Weights of a small transformer language model: 130M tokens.
Each number is 50 + 15 x the weight over its row's rms, rounded and kept within 0 to 99. Layers, rows and columns count from 0. The size before them is the row's rms in percent of the matrix's.

# layer 4 MLP up, 320x128, rms 0.0968, rows 280-316, columns 64-127
103:44 47 41 43 35 50 68 29 41 99 66 37 53 35 53 26 51 46 49 47 81 42 65 35 64 40 63 66 59 64 34 43 39 48 23 32 53 45 81 48 37 37 72 42 71 37 55 95 55 53 48 54 53 36 39 73 49 37 47 68 53 49 46 66
099:63 41 48 36 32 59 62 77 62 46 33 63 29 48 35 17 56 41 58 24 45 40 57 51 33 56 69 46 50 43 43 46 55 40 15 34 56 37 62 31 75 32 47 51 73 31 68 64 43 66 38 63 64 58 51 39 67 43 58 76 45 14 64 15
098:45 44 76 37 73 57 52 68 69 41 58 62 56 41 50 96 42 47 37 47 31 51 41 30 71 30 43 64 65 35 21 64 34 54 14 17 77 47 44 72 54 52 43 55 57 58 69 39 86 61 62 53 52 41 45 41 63 54 59 72 40 35 65 49
095:53 44 59 63 42 34 32 73 62 48 30 81 74 49 32 29 62 39 56 24 54 90 53 64 54 58 49 45 44 48 53 51 52 42 26 37 33 27 80 52 68 51 54 15 53 28 37 36 55 58 47 20 85 52 21 65 28 37 35 71 45 51 70 49
103:44 37 27 55 46 68 48 72 47 68 45 53 46 71 44 46 65 67 28 08 64 30 71 47 54 69 53 50 69 30 50 54 43 74 53 64 68 58 56 68 41 50 39 85 46 64 58 71 46 70 46 52 30 38 56 43 46 34 33 49 50 42 46 64
096:40 63 49 54 61 61 52 38 48 71 67 24 47 72 11 42 34 61 21 77 38 28 42 62 54 65 43 45 54 63 61 48 61 25 48 60 34 35 64 54 77 61 40 60 64 48 52 57 55 43 62 73 40 61 46 54 57 43 32 32 51 43 68 44
086:68 57 50 64 40 45 55 65 43 42 32 57 75 62 34 36 38 40 47 61 56 47 48 58 28 52 52 62 44 75 61 70 89 75 46 25 23 38 68 27 60 50 59 46 69 15 52 45 25 53 70 67 67 57 35 43 43 55 60 58 38 45 42 53
098:41 53 48 24 42 67 52 40 76 68 71 53 42 24 59 49 55 40 55 82 38 59 53 27 30 50 43 47 50 46 42 69 62 35 39 91 52 50 48 32 77 62 53 48 51 34 39 58 48 72 52 46 53 68 36 51 76 31 55 37 25 71 36 34
094:33 51 51 44 52 54 65 47 40 79 55 52 47 53 46 22 44 72 48 56 51 45 55 47 52 63 65 32 55 62 88 52 68 61 47 66 31 81 28 34 52 46 14 39 67 45 65 45 35 56 66 61 28 55 43 39 54 64 67 38 69 37 43 66
102:43 32 30 66 80 53 81 36 53 53 49 59 31 61 20 53 40 28 42 46 45 57 55 69 52 38 55 67 82 46 44 40 60 69 66 30 60 61 48 36 27 40 47 30 48 56 33 33 16 51 53 52 56 42 58 59 54 49 71 43 61 58 54 65
117:46 48 03 45 43 60 60 78 43 49 33 69 30 62 29 23 53 64 75 58 43 33 34 63 50 46 25 26 30 44 48 52 37 70 33 55 36 48 69 38 56 24 58 29 54 71 59 49 50 27 50 46 69 61 55 49 42 60 60 55 46 57 48 30
098:42 35 74 66 68 65 60 44 56 39 23 47 32 60 46 61 49 47 66 50 61 75 48 29 47 57 61 61 43 54 04 63 79 25 88 47 56 46 42 40 61 27 54 30 59 31 49 42 52 61 77 68 30 56 60 57 51 84 54 61 48 40 51 23
099:46 45 48 60 27 58 42 62 62 38 38 39 44 64 49 31 60 34 27 38 64 57 43 44 42 50 56 50 57 67 41 51 57 80 78 88 65 52 61 65 59 62 60 49 22 61 44 44 34 41 68 45 52 30 56 36 57 35 18 48 41 52 32 43
096:58 74 24 53 55 48 61 31 47 46 39 30 55 51 67 39 59 49 33 43 60 50 78 42 72 40 49 63 26 48 52 24 55 40 43 52 52 44 43 63 14 10 50 32 34 55 38 31 08 42 49 77 73 62 69 36 60 49 68 16 50 75 50 68
100:53 71 30 30 48 37 51 34 61 44 61 59 28 36 50 72 61 44 55 46 48 73 68 69 41 65 37 59 27 60 53 78 32 10 35 51 53 46 71 32 75 55 74 50 36 50 62 61 55 59 21 44 72 69 42 78 54 42 45 63 26 62 53 43
098:52 54 50 79 69 50 51 65 59 14 51 48 56 75 60 43 16 81 58 53 54 43 52 54 44 35 49 32 52 56 56 50 60 22 81 47 42 49 52 33 55 51 46 77 32 71 59 58 64 29 40 66 24 36 47 63 49 50 85 78 39 39 59 43
099:60 39 44 62 22 45 31 70 47 34 34 67 35 62 65 32 66 38 60 45 55 57 62 55 60 30 54 35 31 66 34 20 71 37 50 54 76 74 41 33 44 39 61 34 29 62 58 60 53 63 25 17 45 43 74 38 35 76 66 77 73 53 62 25
093:66 34 36 64 66 54 42 65 61 54 35 56 57 69 53 44 52 63 17 50 58 54 62 42 34 63 49 62 40 59 83 63 42 43 51 88 30 51 57 34 47 46 44 33 34 47 36 30 26 31 71 42 58 60 31 20 54 43 47 73 56 54 68 71
098:51 65 48 41 42 50 19 37 49 59 35 31 49 38 41 61 57 50 47 60 65 53 95 53 52 50 85 47 47 49 49 60 53 71 57 35 42 61 46 32 62 65 48 66 52 59 72 62 72 60 29 47 53 38 42 56 64 25 31 66 43 32 59 40
101:55 64 57 39 15 47 39 38 45 48 50 37 43 38 47 79 71 51 53 42 60 66 59 73 57 60 57 58 60 86 53 49 41 57 30 63 73 44 59 78 24 61 40 42 25 69 38 69 53 55 72 45 38 13 29 40 52 51 28 36 49 23 52 42
101:57 44 45 55 71 34 61 49 50 53 45 42 49 53 70 66 55 30 33 48 42 65 49 66 48 42 09 48 49 37 27 49 36 36 27 51 45 45 45 52 65 59 20 81 52 55 52 83 43 29 43 48 62 42 79 57 41 51 40 86 57 59 39 65
085:42 35 68 57 73 60 47 67 39 59 62 33 55 34 36 78 72 22 47 40 63 64 45 50 73 44 69 55 58 89 46 46 52 33 48 54 17 47 57 50 39 62 53 35 33 41 28 54 51 62 60 35 69 75 39 58 66 64 55 60 44 58 54 23
113:41 45 16 62 31 61 37 50 85 53 72 64 44 44 58 41 38 70 29 56 47 36 49 46 62 39 38 46 54 66 80 87 67 51 52 43 37 51 48 42 63 48 56 38 72 71 43 44 55 48 59 49 50 18 50 47 50 52 36 26 46 56 40 51
096:52 39 37 66 37 39 42 72 26 55 43 57 61 52 39 62 44 55 30 60 41 63 13 59 50 30 61 64 40 57 55 64 80 50 52 57 33 51 44 51 50 50 45 75 42 42 43 44 25 43 30 76 42 39 28 59 66 57 72 31 52 43 56 51
114:57 14 51 46 56 51 53 65 40 69 47 52 55 49 41 46 38 33 78 61 67 62 49 58 32 51 37 48 54 54 55 57 50 91 53 69 39 47 60 48 55 65 47 56 71 60 45 45 46 64 50 23 40 58 45 43 48 50 25 37 52 46 53 45
101:70 58 42 69 42 38 79 49 54 44 55 37 51 70 59 20 44 42 52 60 60 39 43 51 41 39 55 14 52 37 48 53 83 69 45 68 20 53 81 42 63 64 38 81 45 50 21 48 28 50 39 29 41 33 56 54 54 60 39 64 63 78 61 58
092:47 47 35 42 63 38 40 56 48 46 54 46 51 74 49 52 21 58 33 67 14 57 38 24 41 28 49 38 32 47 50 50 44 39 40 53 63 51 68 55 44 32 43 56 66 44 54 55 27 50 49 39 40 64 83 43 63 48 44 45 61 38 87 53
096:44 60 19 50 56 38 58 36 66 54 31 72 26 48 33 51 56 31 40 50 36 41 76 60 43 31 50 39 32 08 54 47 40 35 50 57 59 73 31 32 41 51 54 56 35 73 50 41 37 78 57 35 51 58 45 56 31 48 69 26 74 36 58 50
099:52 58 48 39 68 54 40 63 48 60 57 55 19 44 32 58 50 44 39 30 39 42 69 73 60 19 55 38 28 36 69 57 58 46 38 34 49 68 39 49 85 17 57 30 42 51 43 30 46 15 45 68 50 47 46 70 37 34 71 80 59 44 46 51
099:43 47 38 48 58 51 27 37 50 42 68 66 27 49 55 45 37 41 51 34 78 62 33 31 32 65 48 31 48 20 21 60 55 44 36 45 48 46 49 67 69 56 58 52 50 53 48 66 49 49 74 63 51 74 67 22 55 37 45 48 42 49 47 11
104:45 48 43 73 37 58 47 46 32 55 39 75 33 32 54 46 60 71 49 55 34 41 42 48 29 45 54 44 06 57 58 36 67 41 42 70 43 53 57 10 40 40 73 41 55 79 45 72 53 79 58 39 73 43 44 57 38 80 45 48 51 68 40 57
087:42 41 62 16 63 54 39 40 46 96 57 40 61 54 62 69 36 37 51 59 48 32 51 49 53 52 62 43 46 25 72 73 26 63 52 47 60 55 51 55 40 39 43 42 49 35 63 27 54 63 59 71 58 40 42 75 69 33 37 27 58 42 43 60
097:45 59 56 37 59 32 46 68 47 37 46 43 66 63 61 52 39 40 18 67 79 81 43 12 85 37 42 23 42 52 86 42 56 46 32 42 44 54 64 36 33 43 59 29 57 85 39 28 47 69 54 78 51 75 76 67 48 77 53 30 59 36 49 52
087:59 52 51 44 46 41 70 66 54 30 35 68 53 51 51 36 51 38 33 59 36 56 55 53 77 37 11 31 50 56 57 77 38 47 63 33 30 59 33 48 68 09 55 61 75 45 58 31 71 43 58 63 38 42 55 93 30 53 53 81 56 42 64 70
091:61 43 37 31 83 49 48 59 62 61 51 59 20 41 33 40 37 70 61 71 25 23 40 64 45 24 39 40 38 48 41 43 67 57 54 81 24 54 28 52 53 56 51 46 33 41 31 33 64 95 38 37 41 54 54 72 61 63 70 54 37 45 41 76
102:45 47 54 44 50 45 38 48 42 80 52 41 70 08 35 75 70 68 50 47 21 53 50 57 35 68 38 56 43 65 41 58 58 54 32 43 61 50 73 59 60 53 37 24 44 50 57 36 40 46 50 55 68 70 56 45 35 63 25 67 52 22 52 63
092:66 21 43 44 32 42 65 23 56 36 42 65 59 19 39 49 58 43 74 78 64 46 24 43 51 45 37 44 35 71 47 43 72 68 76 80 39 45 64 37 41 15 35 40 59 35 50 54 53 51 06 55 43 50 13 35 48 35 59 64 58 45 48 52
# layer 4 MLP down (transposed), 320x128, rms 0.0952, rows 280-315, columns 64-127
106:68 55 72 59 39 41 56 51 49 64 56 36 53 43 68 51 46 54 49 62 19 56 45 60 44 60 73 55 46 65 68 09 55 45 23 51 33 42 64 61 36 68 29 55 32 62 60 41 40 32 47 51 24 52 54 15 62 75 72 32 32 59 63 44
097:21 36 54 42 74 53 65 38 48 35 55 43 53 37 56 35 35 62 27 55 31 38 64 60 44 45 24 54 69 26 23 45 81 52 61 50 44 24 40 82 67 85 43 57 48 54 47 60 51 36 59 39 35 58 64 56 47 28 62 55 51 54 34 73
099:65 33 27 74 81 59 52 36 38 74 52 24 37 51 53 70 46 49 36 49 47 59 59 38 35 58 39 56 34 55 54 75 51 54 64 50 14 47 67 42 54 60 36 59 58 53 57 42 44 71 54 60 38 78 46 67 40 25 40 54 02 46 22 50
093:39 54 51 56 85 38 52 65 36 48 28 70 22 52 38 61 77 55 60 48 50 74 36 59 68 47 63 61 46 58 54 35 27 53 44 43 55 55 57 43 63 54 37 62 48 41 71 62 62 46 61 67 50 36 61 41 34 48 42 70 91 50 40 39
102:11 43 50 45 67 44 61 42 56 53 45 58 33 35 36 53 51 51 69 36 56 61 25 45 53 50 44 56 42 65 75 68 40 24 42 30 54 42 47 46 48 26 25 36 40 53 25 73 37 56 62 26 61 51 51 48 41 72 52 53 44 47 39 29
095:56 71 47 79 48 74 43 42 42 59 72 67 52 66 57 41 64 36 52 52 57 49 59 64 23 77 46 44 54 35 40 38 50 60 31 54 57 42 73 20 51 66 61 47 35 50 58 61 60 49 69 62 18 45 50 32 38 50 51 52 76 59 39 49
090:52 38 67 66 53 61 66 38 63 38 62 50 38 52 61 67 54 38 56 45 41 47 66 50 32 44 26 24 51 46 26 36 52 57 56 27 62 62 39 54 35 89 44 62 36 73 22 69 38 56 58 22 24 19 45 35 57 61 29 60 76 65 47 65
097:00 58 54 61 56 35 56 42 40 40 72 51 52 53 39 32 41 34 46 36 46 51 52 63 65 57 75 47 45 48 54 48 35 47 58 37 29 75 55 68 32 51 47 64 44 51 52 43 31 61 63 35 53 55 63 61 37 57 46 75 16 40 67 74
097:07 69 39 57 56 53 40 43 58 66 55 44 56 71 37 37 70 48 53 41 30 66 52 42 31 48 60 54 53 45 16 69 61 79 57 52 64 81 50 41 55 26 74 48 30 30 67 61 63 40 98 67 24 27 49 65 37 45 68 66 79 52 65 52
103:49 60 53 65 55 52 58 53 55 38 72 38 39 64 40 80 48 31 60 68 29 72 42 37 83 45 51 72 48 54 28 51 18 50 52 56 42 57 55 33 36 58 62 60 20 38 60 41 56 21 71 62 28 23 35 68 32 60 34 35 52 57 61 56
106:45 50 80 56 48 41 14 38 54 51 41 39 76 48 43 33 50 65 47 76 26 54 47 79 50 71 33 71 56 18 40 32 55 49 64 55 46 37 65 48 52 39 49 38 68 46 68 57 50 68 64 38 53 24 55 29 63 71 42 27 78 68 41 60
098:43 38 61 63 58 69 66 66 42 73 26 53 56 57 40 66 55 65 69 48 54 50 50 47 53 30 40 54 42 55 50 38 48 55 67 59 23 40 57 53 65 21 61 52 56 70 33 27 48 46 52 87 29 57 45 35 40 45 54 56 81 47 38 56
097:14 82 68 53 41 68 64 49 64 37 67 45 32 56 55 61 14 30 43 51 57 63 54 43 53 53 12 51 34 51 47 73 50 45 40 23 51 52 59 42 49 64 51 72 19 64 77 63 65 62 56 39 63 57 57 57 24 59 34 25 52 50 61 22
101:51 58 49 60 38 69 31 59 66 49 41 30 26 53 48 63 54 35 29 61 49 74 42 44 37 47 54 48 27 68 59 61 41 48 35 43 38 71 48 35 61 53 77 48 50 58 58 45 44 56 37 64 50 54 76 72 31 69 74 50 84 44 41 57
095:00 46 62 61 53 29 50 67 33 40 80 49 49 37 42 36 44 41 39 33 40 54 57 55 54 52 68 58 47 53 60 59 49 55 67 41 28 86 55 71 30 61 51 69 44 46 48 49 31 60 64 34 42 62 61 58 35 64 51 74 12 35 62 71
104:16 53 46 59 69 76 54 35 62 52 47 46 49 32 56 31 23 56 69 54 30 44 56 60 45 35 50 31 48 58 64 43 54 14 51 05 31 31 38 87 49 48 69 44 33 43 52 53 33 60 44 54 50 61 47 55 49 31 69 43 11 52 54 32
099:15 38 38 36 48 47 41 34 55 39 58 51 42 45 30 47 50 48 87 83 49 67 57 35 76 52 49 57 33 73 52 52 57 55 74 36 42 70 58 69 40 93 52 42 13 49 61 52 56 47 52 34 86 42 24 47 57 31 48 41 47 52 46 32
088:30 46 48 51 68 44 48 34 36 73 41 60 45 33 45 54 74 47 64 56 50 26 54 63 17 68 67 41 47 61 42 60 59 56 48 38 47 24 65 66 44 98 65 20 17 36 67 69 64 53 55 41 61 54 28 23 65 38 71 34 46 23 66 30
097:46 58 58 45 44 48 43 60 73 37 70 47 52 67 27 37 69 47 64 71 41 65 32 45 33 47 73 26 55 84 40 58 46 57 39 30 30 52 79 75 42 41 40 60 37 53 47 34 57 64 47 62 42 37 59 71 27 35 43 32 36 54 52 35
101:73 38 55 69 63 45 28 41 86 46 34 52 57 41 47 23 46 47 58 58 71 53 42 18 23 26 47 48 36 48 30 45 69 57 60 46 40 55 53 29 61 32 80 41 74 43 51 91 48 47 23 45 41 46 72 46 55 51 40 44 36 57 53 44
101:55 27 55 59 53 55 52 41 25 52 55 48 35 68 48 72 56 42 60 57 45 62 43 33 54 50 52 66 45 64 62 43 53 58 60 47 38 53 50 43 27 12 45 98 35 47 43 47 93 61 40 64 25 44 62 62 50 71 44 44 68 69 24 59
093:61 42 56 48 60 60 55 50 63 94 42 40 40 68 44 64 50 48 21 44 49 40 81 52 55 66 53 42 40 30 49 50 65 48 49 65 59 27 75 58 59 49 40 43 11 74 40 68 36 45 57 24 79 54 43 44 44 65 72 37 21 42 40 32
107:69 57 64 55 40 47 40 47 58 61 30 63 77 43 57 45 53 68 48 62 84 73 45 72 67 54 37 63 55 41 80 46 34 82 36 44 40 61 60 39 74 39 48 49 48 51 30 39 65 46 48 56 70 47 35 58 39 35 32 42 85 46 28 18
097:52 52 44 50 24 74 38 60 41 49 33 63 57 58 36 71 66 31 36 38 37 72 35 71 49 66 53 52 33 44 36 47 10 45 48 61 60 33 46 21 33 72 34 30 69 32 45 55 56 45 45 53 53 29 62 42 47 56 51 71 48 39 66 31
110:15 42 30 31 34 64 31 51 26 65 31 43 26 53 27 59 61 24 41 32 63 31 61 56 65 55 39 38 45 48 49 32 49 41 55 67 55 71 50 30 56 44 84 33 50 48 61 72 41 61 48 38 64 56 51 43 70 82 26 38 67 54 58 34
103:29 51 50 48 48 43 49 49 48 52 40 46 67 53 32 48 70 48 32 78 53 76 44 69 43 53 60 47 64 35 66 39 83 18 55 52 72 40 62 39 55 36 52 40 55 46 27 51 31 69 44 47 61 55 49 31 49 76 67 39 74 32 41 68
092:37 25 66 33 80 52 59 41 55 76 26 38 37 31 34 41 62 37 48 52 57 64 60 33 49 48 38 73 74 52 45 61 24 40 75 67 62 52 38 76 57 42 52 40 59 41 36 26 44 57 41 56 47 40 53 54 76 53 54 41 44 37 37 46
100:25 38 53 78 30 47 38 59 16 37 38 67 47 29 58 69 67 48 42 38 57 61 43 53 69 59 41 65 59 59 65 63 67 67 60 65 50 71 52 57 62 60 44 37 39 36 56 50 33 19 83 49 26 43 42 50 64 49 39 50 40 73 50 41
099:52 45 48 50 51 48 45 70 76 55 55 44 56 66 49 61 76 69 71 57 44 44 35 41 46 36 75 20 43 52 54 47 48 41 45 30 46 47 57 65 40 35 47 34 65 43 32 63 53 53 74 38 54 45 46 43 59 70 47 42 41 41 47 38
099:61 57 17 43 68 69 32 68 37 35 47 39 41 59 55 65 69 53 45 70 50 46 45 25 61 37 40 67 38 46 54 67 40 41 62 46 46 48 36 57 73 58 73 66 58 59 41 49 51 40 46 39 45 76 49 37 19 78 70 47 38 56 48 43
100:46 60 31 43 48 52 64 42 38 40 51 40 89 51 67 53 54 69 46 47 46 52 54 40 85 42 55 38 63 57 55 51 52 50 28 27 48 34 58 38 43 64 39 72 56 64 63 66 44 41 34 62 62 65 37 58 35 65 83 26 22 58 65 60
091:87 47 50 30 39 16 54 86 48 40 41 24 53 61 55 55 60 61 63 68 40 53 55 57 50 48 36 45 39 49 71 72 50 35 44 39 58 47 65 58 37 43 53 25 61 51 53 42 42 51 65 43 66 68 54 80 52 50 57 57 55 30 56 30
094:45 43 19 32 49 26 40 32 56 35 54 31 43 71 66 57 64 45 43 45 49 50 14 69 73 62 53 67 63 46 54 22 75 71 46 36 17 56 53 54 71 66 45 44 39 62 56 59 48 39 47 67 73 31 57 57 50 18 43 34 70 47 53 66
090:66 00 56 63 44 60 37 43 63 74 47 38 40 44 60 55 43 62 82 14 67 56 64 36 35 62 37 63 44 74 24 66 61 47 52 60 40 44 36 61 58 54 30 60 25 48 36 46 43 46 52 34 41 61 73 55 52 41 43 44 36 59 46 50
095:02 58 39 70 66 70 47 46 49 39 54 30 77 63 39 22 56 55 41 58 47 40 34 47 46 67 70 37 38 59 47 57 46 55 51 53 46 61 43 25 56 35 63 34 65 52 63 59 48 67 52 66 49 44 52 43 55 46 34 57 48 41 46 55
102:74 61 55 52 54 37 60 29 45 47 30 75 46 34 50 58 43 78 39 36 45 60 47 62 45 59 65 28 38 40 52 42 62 46 55 28 51 61 36 62 52 75 60 65 33 59 35 45 69 35 39 40 52 30 68 52 69 58 71 28 64 49 31 49
# layer 4 MLP gate, 320x128, rms 0.109, rows 281-316, columns 64-127
120:05 48 40 45 48 57 43 15 48 49 66 55 42 42 52 46 75 61 69 41 62 55 46 71 13 57 50 53 44 63 36 32 32 60 28 57 51 65 46 23 60 39 62 37 68 61 95 75 42 65 41 53 46 55 47 57 79 63 62 46 60 85 42 61
091:55 59 57 39 53 50 37 87 22 38 27 64 76 63 57 34 42 35 24 41 38 63 70 51 71 52 50 53 72 65 56 52 86 65 54 40 55 49 44 47 25 45 33 46 81 27 54 20 62 47 47 55 44 27 37 39 43 47 33 66 55 40 68 48
086:53 59 80 30 51 53 69 33 68 25 56 41 52 61 56 66 47 36 56 64 51 47 41 58 45 51 37 41 28 47 87 60 50 33 56 59 41 85 20 43 31 63 24 64 44 66 57 41 51 45 45 58 06 46 77 60 47 49 63 35 60 41 42 52
094:41 63 36 47 42 34 70 76 58 50 65 77 56 34 31 32 47 16 48 44 51 70 61 59 53 43 68 65 65 55 54 46 47 40 58 65 43 54 57 22 67 71 27 46 58 42 46 48 42 61 45 45 48 58 51 58 56 73 66 56 76 41 13 49
097:42 58 32 36 61 68 67 41 35 55 50 35 51 67 48 20 49 66 39 55 68 44 48 56 46 31 37 47 19 66 67 57 63 57 53 64 48 78 50 39 53 51 58 70 71 69 47 62 64 41 54 59 29 28 49 71 49 39 64 54 75 56 51 67
092:53 36 51 40 40 47 57 61 21 50 39 67 46 46 19 25 87 63 48 43 70 68 54 32 59 41 81 52 47 30 82 58 72 49 58 69 19 51 51 20 76 48 48 75 69 69 66 30 53 43 44 47 49 66 44 76 34 59 64 59 63 57 33 31
093:52 32 63 51 29 78 54 74 75 35 48 72 83 56 30 45 33 56 35 60 44 68 59 57 50 31 59 44 79 55 40 44 67 64 68 51 09 55 68 41 42 29 23 48 42 37 43 25 51 29 47 49 52 35 48 69 41 82 52 62 55 45 52 56
092:49 78 31 54 40 81 63 43 58 69 53 35 58 65 46 52 59 53 48 41 76 38 44 41 21 53 56 56 65 73 41 47 54 58 38 62 64 55 67 36 48 11 55 74 53 29 47 65 41 36 92 59 29 15 51 61 51 46 44 53 55 73 45 52
105:47 35 18 44 58 36 39 23 60 56 65 74 21 44 60 55 77 45 63 40 79 75 46 61 53 54 58 41 63 52 49 39 43 27 23 56 61 58 69 61 64 40 53 45 52 38 58 06 64 32 59 57 35 58 63 39 60 36 55 43 54 55 43 39
106:48 80 66 61 44 60 68 67 41 36 66 43 40 68 33 67 24 45 27 51 44 65 65 65 60 71 65 68 46 58 17 18 61 39 44 53 36 64 38 69 35 52 25 53 37 29 43 46 64 44 41 72 20 43 47 52 42 47 75 40 56 49 62 50
099:50 50 25 28 38 55 52 44 78 40 57 48 54 45 59 33 40 26 51 38 44 49 57 55 24 32 53 69 35 73 57 45 41 68 66 51 52 48 31 72 63 70 43 68 44 57 22 30 79 27 33 57 43 27 31 51 23 51 51 53 51 63 43 66
108:39 38 41 46 55 38 38 28 64 53 48 53 59 49 40 36 73 64 45 48 38 63 62 44 50 62 66 31 51 49 53 24 58 58 33 52 54 46 60 25 69 29 22 52 50 59 56 55 70 49 39 50 49 70 74 57 35 61 51 49 65 44 33 30
090:32 38 27 40 39 44 51 75 43 41 55 62 26 54 51 39 93 47 41 56 68 48 60 57 55 55 68 72 35 52 92 56 55 78 48 60 57 43 42 31 57 35 61 38 66 41 87 71 44 43 72 40 71 58 34 37 30 87 63 30 51 61 34 69
101:54 41 30 53 30 56 56 75 33 29 43 72 69 63 43 30 42 46 40 48 58 61 63 49 62 50 46 39 49 49 69 54 99 67 42 44 21 53 53 29 42 22 14 59 73 29 53 24 57 41 73 62 31 41 41 40 48 59 55 63 87 45 37 50
101:49 73 48 47 62 39 60 21 45 41 55 53 42 58 63 79 44 25 47 31 47 49 77 62 38 44 61 63 58 49 68 45 37 70 22 21 35 67 57 57 50 47 61 63 52 45 45 55 45 33 53 74 45 25 43 57 46 39 53 75 67 58 58 64
106:06 62 43 44 35 54 61 33 31 61 73 51 33 42 47 72 76 66 63 42 38 78 74 49 37 60 43 66 28 71 62 42 56 54 37 51 51 62 69 51 64 51 64 53 55 69 64 44 68 34 18 31 51 47 49 50 32 67 35 73 68 58 69 61
095:38 44 54 35 63 39 16 58 63 31 60 49 62 64 61 46 52 40 31 72 40 75 39 45 46 51 41 76 43 62 65 45 42 43 51 55 38 59 50 45 55 70 33 66 56 45 63 38 38 49 55 37 40 52 37 40 36 29 54 70 69 56 74 46
090:23 09 54 54 50 56 25 61 71 35 23 53 70 43 75 49 54 47 37 33 48 67 50 46 44 66 58 61 54 44 39 22 42 70 64 59 58 59 53 55 38 47 42 48 64 50 08 70 51 23 75 64 53 39 29 66 48 50 32 68 63 72 54 52
105:55 70 36 37 49 47 43 72 52 50 59 64 52 85 69 48 47 45 34 67 75 57 28 16 61 17 64 52 43 55 61 62 71 29 26 45 55 68 42 38 47 40 49 59 66 31 51 47 58 54 53 58 26 54 30 48 43 40 39 37 67 36 39 66
093:36 22 45 65 45 41 20 47 58 65 42 57 58 45 67 68 85 34 55 28 52 61 43 18 61 45 45 63 72 64 34 27 65 59 45 36 51 68 53 56 49 37 48 38 63 61 35 56 59 44 26 65 39 58 41 53 63 42 47 54 69 54 08 35
094:43 29 45 50 26 61 58 62 37 52 69 54 45 41 51 68 56 37 39 34 84 81 51 53 71 36 81 67 53 86 57 29 48 38 37 26 36 68 56 42 84 31 52 61 43 36 35 61 57 37 69 50 33 57 49 65 50 68 51 70 53 54 12 39
110:21 33 53 52 39 65 27 32 57 64 58 49 25 45 59 48 66 59 42 49 63 51 58 33 20 44 65 40 59 52 72 48 31 48 40 85 60 61 50 37 15 70 37 55 56 38 78 60 66 62 54 58 42 50 43 65 85 57 71 06 69 47 51 57
094:27 67 39 57 38 64 58 44 56 41 75 29 48 44 08 19 65 39 31 65 47 19 56 57 56 43 39 67 49 39 63 60 48 33 26 50 63 60 53 34 76 35 40 55 72 51 84 47 66 37 43 50 50 42 36 60 50 41 64 47 75 51 29 48
114:39 61 36 32 23 57 48 43 53 51 51 32 44 68 54 55 72 49 45 35 39 73 63 53 37 64 51 59 56 59 30 47 61 36 68 65 73 65 26 72 49 66 35 39 26 46 49 61 48 30 43 63 40 34 29 64 61 61 32 29 69 57 29 34
106:25 56 29 22 55 39 61 51 22 69 62 61 49 35 53 61 34 66 41 31 54 55 87 65 48 51 54 63 52 48 68 62 63 29 36 36 56 56 49 50 44 55 56 48 53 32 77 46 78 51 41 79 52 59 34 50 33 46 60 32 61 29 45 52
094:47 64 56 59 50 68 67 58 44 43 76 64 53 62 50 35 35 59 27 55 57 39 50 58 57 33 46 74 25 35 29 68 61 51 87 64 31 54 63 35 56 51 21 51 79 68 42 45 59 68 72 75 40 32 54 63 35 25 40 32 57 44 56 39
118:49 71 45 40 36 56 58 62 50 51 75 49 54 55 61 37 36 39 73 56 60 55 56 67 44 68 66 45 58 35 52 50 64 52 33 45 32 39 53 56 43 49 34 72 65 50 71 41 82 51 20 63 49 47 32 35 40 63 63 44 44 14 75 36
114:31 50 60 35 55 62 53 73 47 50 61 46 60 62 32 47 43 74 48 38 45 60 60 49 55 66 46 87 39 59 66 69 39 51 54 60 61 62 69 21 58 43 29 68 43 72 58 38 65 47 52 45 41 62 55 63 63 91 35 59 57 58 53 51
105:30 07 38 41 43 69 26 21 43 70 47 71 50 48 55 65 64 22 50 50 67 32 43 48 50 28 45 38 72 53 36 45 56 51 49 49 11 88 60 50 68 49 55 50 49 64 45 43 26 34 43 45 48 53 14 39 57 57 40 53 67 54 39 55
108:21 51 39 80 00 63 37 59 54 45 37 36 47 65 30 60 70 37 44 53 30 44 45 81 58 18 54 70 57 29 61 66 75 56 55 74 50 45 41 48 28 35 57 69 70 40 75 47 47 40 48 53 36 35 42 67 46 63 54 48 59 53 52 70
085:42 62 40 36 28 75 25 52 71 24 60 44 58 49 68 47 62 51 45 63 51 70 72 53 54 63 47 36 72 61 70 55 48 99 57 36 38 33 46 56 54 40 40 63 60 71 70 60 76 44 69 80 40 35 21 37 67 38 72 39 46 21 48 60
087:55 48 42 44 50 61 66 46 66 68 47 46 45 43 30 36 45 44 52 46 63 46 65 40 61 49 45 55 34 48 59 71 19 71 47 49 58 77 37 31 48 47 42 75 32 49 37 62 67 47 41 59 28 68 53 62 42 51 73 61 55 50 48 44
089:55 60 48 30 34 64 52 60 29 54 46 40 54 58 62 51 64 64 14 72 46 62 51 61 57 53 59 56 62 63 72 48 74 55 33 58 30 45 57 38 51 31 37 51 69 63 38 41 24 48 53 57 37 53 45 63 42 39 71 62 46 35 70 82
092:44 52 45 49 46 87 71 54 59 13 46 52 69 53 47 57 48 39 48 52 41 49 57 62 24 79 43 46 38 78 51 73 41 62 51 51 34 55 76 45 27 41 34 20 38 41 55 70 64 48 49 74 52 12 33 65 53 51 36 42 63 58 74 43
105:43 54 43 50 30 73 45 42 79 59 15 51 49 46 71 58 64 39 40 36 63 52 67 45 57 51 61 70 60 55 40 20 66 32 52 58 53 56 19 37 51 53 43 48 08 40 46 41 63 19 34 54 54 28 59 71 32 40 57 68 76 40 51 43
090:25 49 44 40 50 43 50 36 49 63 53 38 44 38 49 61 84 71 74 47 46 67 57 48 67 48 55 39 15 51 44 41 61 23 36 57 54 48 64 44 40 56 42 34 38 45 56 36 47 65 16 60 51 22 33 69 55 56 53 52 62 62 68 49